Part of a small language model's weights: width 640, paired heads.
Each number is 128 + 24 x the weight over its row's rms, rounded and kept within 0 to 255. Layers, rows and columns count from 0. Numbers have three digits each. The size before them is the row's rms in percent of the matrix's.

# layer 7 MLP up, 1728x640, rms 0.0299, rows 465-545, columns 480-559
096:114114131149147129134158103146101165133150069105164168132157136130121130125111162124113171120162124087150074138107154114173131166130127130105121156114127159134129126125116097137096109082107115089125150108121095146140185151127110138182084162
099:136135081112133108159090127143167116109119155135126088126136091137105117116116104096108114144155158160081130104114094129171117138103140129144137137168174153116107133182093114159099151117139145123166159133111156094108096126141162148129172128
101:102177136142166141158130110129117091056146158067120109149071160165114118194133116114104170143093121142109109117136125145119092181092148148115090168136125122110112113124128168155115105132155137103113115098137095130123112181114111141108152108
099:170104119120134130130133111164094141137101114087128086104112144116135169129133105109176146118116125130174144140166103135098140083119181147121121134120109187131119141108118120119148122136122120137155102115120154121111120120143128135107110111
102:103114169144181160101121104117108154080127113100125108150099157129108150116130110107111133143093108097146076155137096123101152094115114132142123118092134124115153128144107184078060169140097182090135088154123180195127147157184104163111140132
096:141108095137106135153125127142096147140165149143127156123088138111140126096158131163137171121118115150120126146151126088091165091128182134133173147117149100107097182131115137056121139085154098147144163187144130121117095138154099114115131149
102:137129159119116138135153072119108112137070097117126112118154099128157128162112107098102123102150134108101102117130190141111119117138119106150130139146102113093151150103135089123134148138114145159144136167159141125125155112174143159133148127
101:134167162145110118117156110116099161117158145148135132131140155113087149151113115137087132145161100127117170183142142149108136122124163129110137110116128146101107130149133087070169141150094128118125160096136108119135143143103102099171121131
096:087101146142129110113136149121128144115136083119107173143109136095143137155119156117149159160157142146148089166119133087127130116141132084141130110112156110109110184153144104096148108125151114131118082104126134127149136163155148145151169106
096:126113164096118148134131117124173121093094093108095110124131119139115117160109129155129145110113157115118157148109153147128097137088108142130096161120157147123129141156139169143079098117105153129098154147148149159161073150122095106141119129
099:158107178139110136154162131090161077112134122104085141148096089110121109114145103107108132078115159104107141148142143159136129150124136128126158118151084124145100125155162123129119133119139106118090127126162188128115148166128150158101114095
092:145114117109149080162112143128172144136139150142115157121130193130121101107127135106109079099115179154070120123115102136125132111130141128083172101168097137155210116153152169131143168147136147122107119112117129091145113146110167156089119156
102:141158065121117147125138143142099136135127136107112108148096109127138121179119152138117135133075118090163136113103174143162057119194150167098120097148128114133107105061100140147154144114127136109136104116146130140133096120174112096112156112
103:122119085146101141110150113167149153148117106125175125097107080165120146109075092131166145130097147100113127125108141173120160132125111129126148142099145167134070139125127108122146085123081134125121114112175114091135125142081165130142117090
098:094115078150145093101102133106111115124159135099157109153158132146152095150143098137135135139113120116173145115118158161093142114134170116123129106102138099106103158090139096144129112169153132142083101088146132127101139120118133111127115110
099:130120132168152136121175121120095120152110122190084148171112129129141108118126144093100120128127162125075138165150155131102149155113119092157099154129090098118105085124089131065148138129080129105177101154138109121114125141143164135126108135
099:116124145118113114159111151133109089114122094171100125139127129129139163158105157102101158145102159153112077114145064139118131160114139132162114125136115122092113122097173143128152104143138189116177132155123094123154128097135161136142144148
095:137089133161149142131134156134113178131137141156117151147167088152142154185143092200116144099127137124111124176161108111118144137115137142161111137105136128117125113088122145105124109137117127127127088125150149129125154149104103107102153114
098:128189134143110168140121140146104119119128155118141112118097121069114155132162123097144154097098153095146073148104114114153133123143108162078135155171148110118154144142105118118099137123127152127113080100171154088114145112110131163108149162
098:155164106136116137136132098141129146154120114083121101136135135145139179112154134113125125075109148159129117143131139105125107115103095112127099122102130155135151112089121094141110130113152085104131138108118124127148143164161113148092102109
093:152121119128140145055114083115046093123097075106144102115125135114144136129136074085148108167161113111098112130130094130141126135142133131119126121147136158162128084150110091177106148153154147140134089102151132122101116113129104112163146122
101:119112111159090160076188147146124120128105127093158161116151140142127103110148139091166141108119156120117189116108124120116128098129167140104142154174099114098188133123083133132161140146182103151140135124093154143142111067159115105111149136
097:127146151146085190125142165135161087127158158119109113184117147132172126126149127116093097168136152132172080111142099104108096104154099073148142155141179098131147125139098141088138132117164156101134123126143132101136135130098106149164166109
096:127106124127115099165101096146178124136122109130149120146128112120129117136109128148112170125139153116109091082114125128096120113121112086109137108098124136106124116132131137148140159116143182155102130158109159114114108128108138101144112162
101:117160119110141139116118086106157094110105113166105145157130126129116124147133118122127146129163171160125146155117106120133122151144099137155128125123128110158081122132099123162158170128132144125129096138105137161135112122148125134144109091
102:127085145155147131185149094141154115168128135099090183166128123077115095111112175142102105114154152067141082089099127175130179123117138086099159133153125120139087121095114117109123141134135138092127143109085121160086124146113117112164123126
105:147104114110127171138125151138125135149131112144134149106104119115103118101149142145121138141122136101148134133137125109117125099116161135116129128098157130124122153110145141149122107177104100150210105135077084123095114134134142165133108121
103:153135126100094118111096126161165091117137110110114164110094155129064169124164089141149140138123088091169108142145149077161072109136157147124143124144133161111096083178147138074096113138135177111141133119129133150099129122152162124137145146
102:095117156139095105169077140136096122179165130107126102099142152135121151135137103120149114148107124108148079125152121165127136093147165133162126114101124165136103125166168119112172130134123153086093124174170107136151141141115118152121113131
101:179109160122123141139120138128103131102120177143167085119097087120110111124156118129133105123081123115168123108109091166158133108122089077112123122168129182156160118132170135079126174114143119131160124110168154139180081103139127081150139153
105:158142123121112159156132126138106128171131101125104147137091123151121124141158145199109125090130101133102157156097125110149133104091118099117118091139117135114134170118102129115134128151100160061134063120118145143123143153141145087150154108
096:122122164132147127129130158107149130133115129124135099129163112170155122173077133089136144126139093137113128121128135137124139105114119136187160095130113145125123147159110132120179118083134132124143086111150128102105119141168100138179133152
102:125131132089094138143118112142087137148153121130146128192096129136116147106126118101132109143131131173120153087118117123144120135095168113133160157139168106101165134103088129104121150169086141133113134166141154125152119088140132113186151157
098:151102129166074108120102120119121135097181093104135107099124126143073092120124118167137128153139094122128091113109130112082099119130093146099121147115120135094095114155150150132115156120122127133135080144152129167136162132135160099094115150
100:137114114171143110167112137168143098103130155110133125107152116064056135146143112138152139143138073111133149120170115162119124080117127170073153177110148130108106082130120112132131109139136150081155172141140121147109174100121097090068135155
097:118113185105092152082129165123116133123126163098140130120105178092115157152114129149117144130145164102148143132170128122111131121080090137129113115156113100096123128124155150133103120125107139121101132140126090096143090156115149134134141113
099:136134126092064166077117131116169170097119158093130119141094147167174145123105138102094147179113150123090099119153110148128136094130151119141145102136147105161127108104148151122100072127107125134142169133077156173129093087128138142104142113
114:139163143103104090152133131178115116126116146137114128131148134149105105116156119114104134107123132180156126129155115146097159129126202150134118118118133143169123066127138110146172150150100129126146114153171139121113104111169115173139112129
098:115187108112127164163116161147122132130146121150115199127088124103130106095116079119108127073110117060142146147132152138154136115110143110152161110083093145117142155144098181076125137135085155128136162167142113175153098105109128106129100114
101:106099164133145071151167144077095069147121126079142096083156119137162179162137140115117106157144089119176105131141083154128156159071140111133147145120174133109098162095120152139150136147141103154163161114092119148085117138126136124105128130
097:115156103149112154145091133121156093140126089134128114139168132128137136165132134124135144116099124143116163115129137116107174131134130095131111108139096131120109176178144136097101076143178156157162150100149139109117127097089122098177132138
102:157144106127130137087129170150073146130133137139111138126086158137171133111131153155099149116136089125141075160128140193108128180123109159118159120127171126123126125144178113132085099109105154115123134127104163148169113160116180138137117134
102:088112127109165137138136133118107143102119142163130160106098122158167148157128142140136109166117101135106118119129139139132144147142111146098142123123125073133167113133099138141112127146115109150150139145087100095109131161166118139174144120
101:164169147148138167148091088155130139164128134152162122115106154122104134119157100111133126115134143130119150121145126114127122107128135110140136115122136127156147162088137080110135112135125106110102143130084136173128092141123149100177137110
104:125139092133124139153116081120114123123156144163166119118161088168178157093098115118155143094137161108138135170099133149137074142109125113160165136120122102142084129149146113115158120154174113110097162088124154155135101127167112165162138171
096:111091122107131079174136172120138122103106091108103103109125123089147141159132137123146147146120133105111170134141099106101115099136103114138149192145131089155168119116087144124098114167134115162108119141156097105154143106112136164141100156
087:100168087121134120116129144113099109186134121136149097150094122147128117134127140145130084121136128138092096123121079156135112092107050108129164113133111132170135162135163143143105155134160124146109125103117163128087134174129135117156121144
097:131089141112110102097116146118131143156131147152147131163131120102117114148118160106102148112087145083139151135121135181173115128131178112136099109123115108153094154102131135095163157128142144161119148124129076131143164131157134172100154112
096:142120138131131076160151173136150133130111098094149112153134104105175133129119108163138147118099167142141069121138125130106096138121154118120157140099153102124149129132084115142133138077139158117090145150117140149161143143101128123146114092
096:097120103137164121145138170126107114145085149146107114099148142113179116130121117144112131120117124098119107140123108117121100145087161178157115107143111098151146137109145153089078129106098113130118107148134123119148171137116145109155122170
095:130148115088128133104142151124095123106121134134096121146138098101100145118168151085170109184094136131145083112107162130102135140099176104129140143130100139138122117152068155099088116150127106115108188132127111118081099174163108140139095147
099:105149099107112157111103138143167122162149080122159050128117099125137162084102171126143145109124138128130152111114134098102176104133140093106183105086101139145152127152112154146156129131145112102155156122163126114077165097117113136118097125
099:132111150101171131123134124109115115097164164190099101099131174150179134124129098086125079172117110151109154172113178102146161141141142097095117085117109112160108135150156118152158125079135161182065190141141133179111083129100127147121165103
101:128124155100117151084139057130132116103145094159130150159125102121140148132156096091111122096100075117124130087118135137118108061136118114087117140101147124159144092138130069079142143122134131080071110126098137130104061157116125116154117157
098:129107141159084138127136153157127104137113120150104132107090141085115126134132146127141140106132121132141144090111125129124102130115113182121136122125139105135093139131121160148156109142076125141172116153109110163157110136146160153124063102
100:136140177133139075122118151114139143116136103151128152111065129167147100124106113098110122154156146158150149146098157104133121138142141126146134137125141097069126125143165102116116090139128118128115149119126121140103115125111161159077154125
102:128149128142129115133122135120171135103122162172129108116108132140164109149157144152137118177121166119133079124163092121099108097125121112126107117094114109151114096163134121151055126156123126087105151105128185106161156137087128148094150119
095:096169103120103121171098149112154124137137122148169168130129139127128146170150134128174158124106165145095115153137155076167158132135112053092127168142110160202145137105089117156141104111108102168129119104150118137124114122135164133102131138
105:121132143100144120138100146145148121139164121120148167138125153130136104116114089119158084119117117131106119128117134118119131178118124145146143127136132109117128098134096140128114156125120169124128161140119142109120146133185093186109114127
095:116128099146116089122144140144114117157131102079098119120151145121118140118115143167122140122150141154132137152104112140126108129141112107116155114115140137126141128088095123085127127167109101122112086133138169109122152123148115099146153140
102:132106111198132126127092110141128139124135169136080111157108158122098128127134114118150085107122117114086153117124100120125143127097123131132129135156117141125156121120139122143146177086098149095130141107133143099096096081121115105139125094
099:123127135126136151125130172156163089143171094114146128115136125130100122105160101138129109095136077165136139142129125139103156146100133083176130172110144156105149143151128135130113108133124164116149175122141133082143128140156143154111169158
102:144131164113096119150130098139113124143065089123091119109128136151115158130103113146192106130116121142125182135132114119122131074082103135154126114123154164100162129147142098093106132116140154147136128147137112144060148154090144119135149132
099:127142111160182132132122101156122128096129151124144100118163137103132119137135100139140152190113118130139103099117140146168113136116124125137123167139099134095129148137142115119113152134108117147149124124128079122108137114128100142130175111
100:099152113123162146187121165144161109117095101128148110166127098099128114083123128136156112128125142096180131188092137103148112089146134131130137108141178153158134174092113152095155061095102146110121122108159177141053162143116145156132129120
099:174128121113122178120113105128111135139124130129113124113172146166204135119151139152099096134107109137123142104141124130143154098149141111128120090148103081144078124181145116064129102121122123127146150102133128107132113106077140125158098145
097:151127141109128126116142157098123089101094115084163119122147113106124155134141084128089157134109088130108159149121142131105165139108095138137096156121134162120147112127099100103152146126125105143132165098104178116080116179132116148120147090
100:102103172141105078149138103107160138118118116138041166053148115173079156171122132095183157149107149139175142193119126131130120173140127150148114126168123118158135136115104109132129099077087172123137146114144145162147080129097103110100138116
101:137078078167151113093111160125181091099151123170138109167096158202168122097090086087105135178200140142119140140125156128141097148176138131120162135170097159143156090096110143134173125120144132116111132118095165135159103185123099119115140098
100:091135108112110093110135138155098144113178105137122098104134138153173117092126111131142137135150146136159141124132176137098130139129138123143135122098139146123151135160124114123162138141104130124105134156098102097121150114116132121098138130
100:107151137144128133122115140097097150122138101137132117131171121138129091103147139156108169141118116111146151128141136124135155112134149138118109149090122125090151123147114147148073132118129108162113102136131179132143109090184142101114172120
098:145149142132158117112126120118132138134103156127112129146152124130145132128167123127107085121133160114087109137135134184117148115136132143142130144149126122126159116126115117141152134155134126092167124148140143116128113117077111131149123108
103:160049126189156169133146152146117107119098109149123085123085117135158124110131154139092117131140110144157160084130177124144144129139126182105151138117107129112127105130102125133085110170133093156155125151115147092125118146143150099148140080
099:133154129119131126135145164138086143135142106108154102116103147102121145152114122144154118109127120106138182138111082108103117109140122116157147137158127111138087087106112093104111149123111111110153150119138116115124127144111153084117131128
096:147154174115129127103135095135121130129124129158123130118122128092131140123120093139117094103115121148115134132106142108121128124181131166103133139097174094152102113143110091129157128128131170113132151112125105119140103097134160121114063099
099:135154106141131153154159154118104135124153153182140109086152168098107129131061127114167128145101134125134110120103138179104109136136106098130095105084124162187146129117134108149119133118122157129135090158126139122079120135096171121141121139
104:154146107121138129126123152153118124114137081129101108090160144067095092128128158110128095168135089129158145149173129130160134119117141083115114106096116100114105111108115119194102086074153128089141118126136104053126184136116107119087095102
099:102119133153098142176100142197181129128106126131147138118144151102130153112166139126095144145153122162112181135185097124158139131123139152101125122092138155121110138120132138118142091099141100132150138149144145114147092089112146086113134122
102:133179107170144076141156079140101166142101165153133095177166117153147156104119121097174127147092127107134107138136149145156121113148096125137126154134133129113147138136103086119140167126146155123160090140122171145130159132157127137134101133
101:128164102140110116097169109152146127134130096176095127115115141130131098153148137154143145157114134164133105137080161098116152128144119072123106140155139129106152135146120112150085119159157151146163144144127150177116086094117122144121114087
099:136076082135124142121114146098076073148110114117103136118100091116099120107138119144103128130088114183169114113129081164142136077110115101105133152108108137091143143151147119109121132181113095133129102150121169156115111140158094114077164131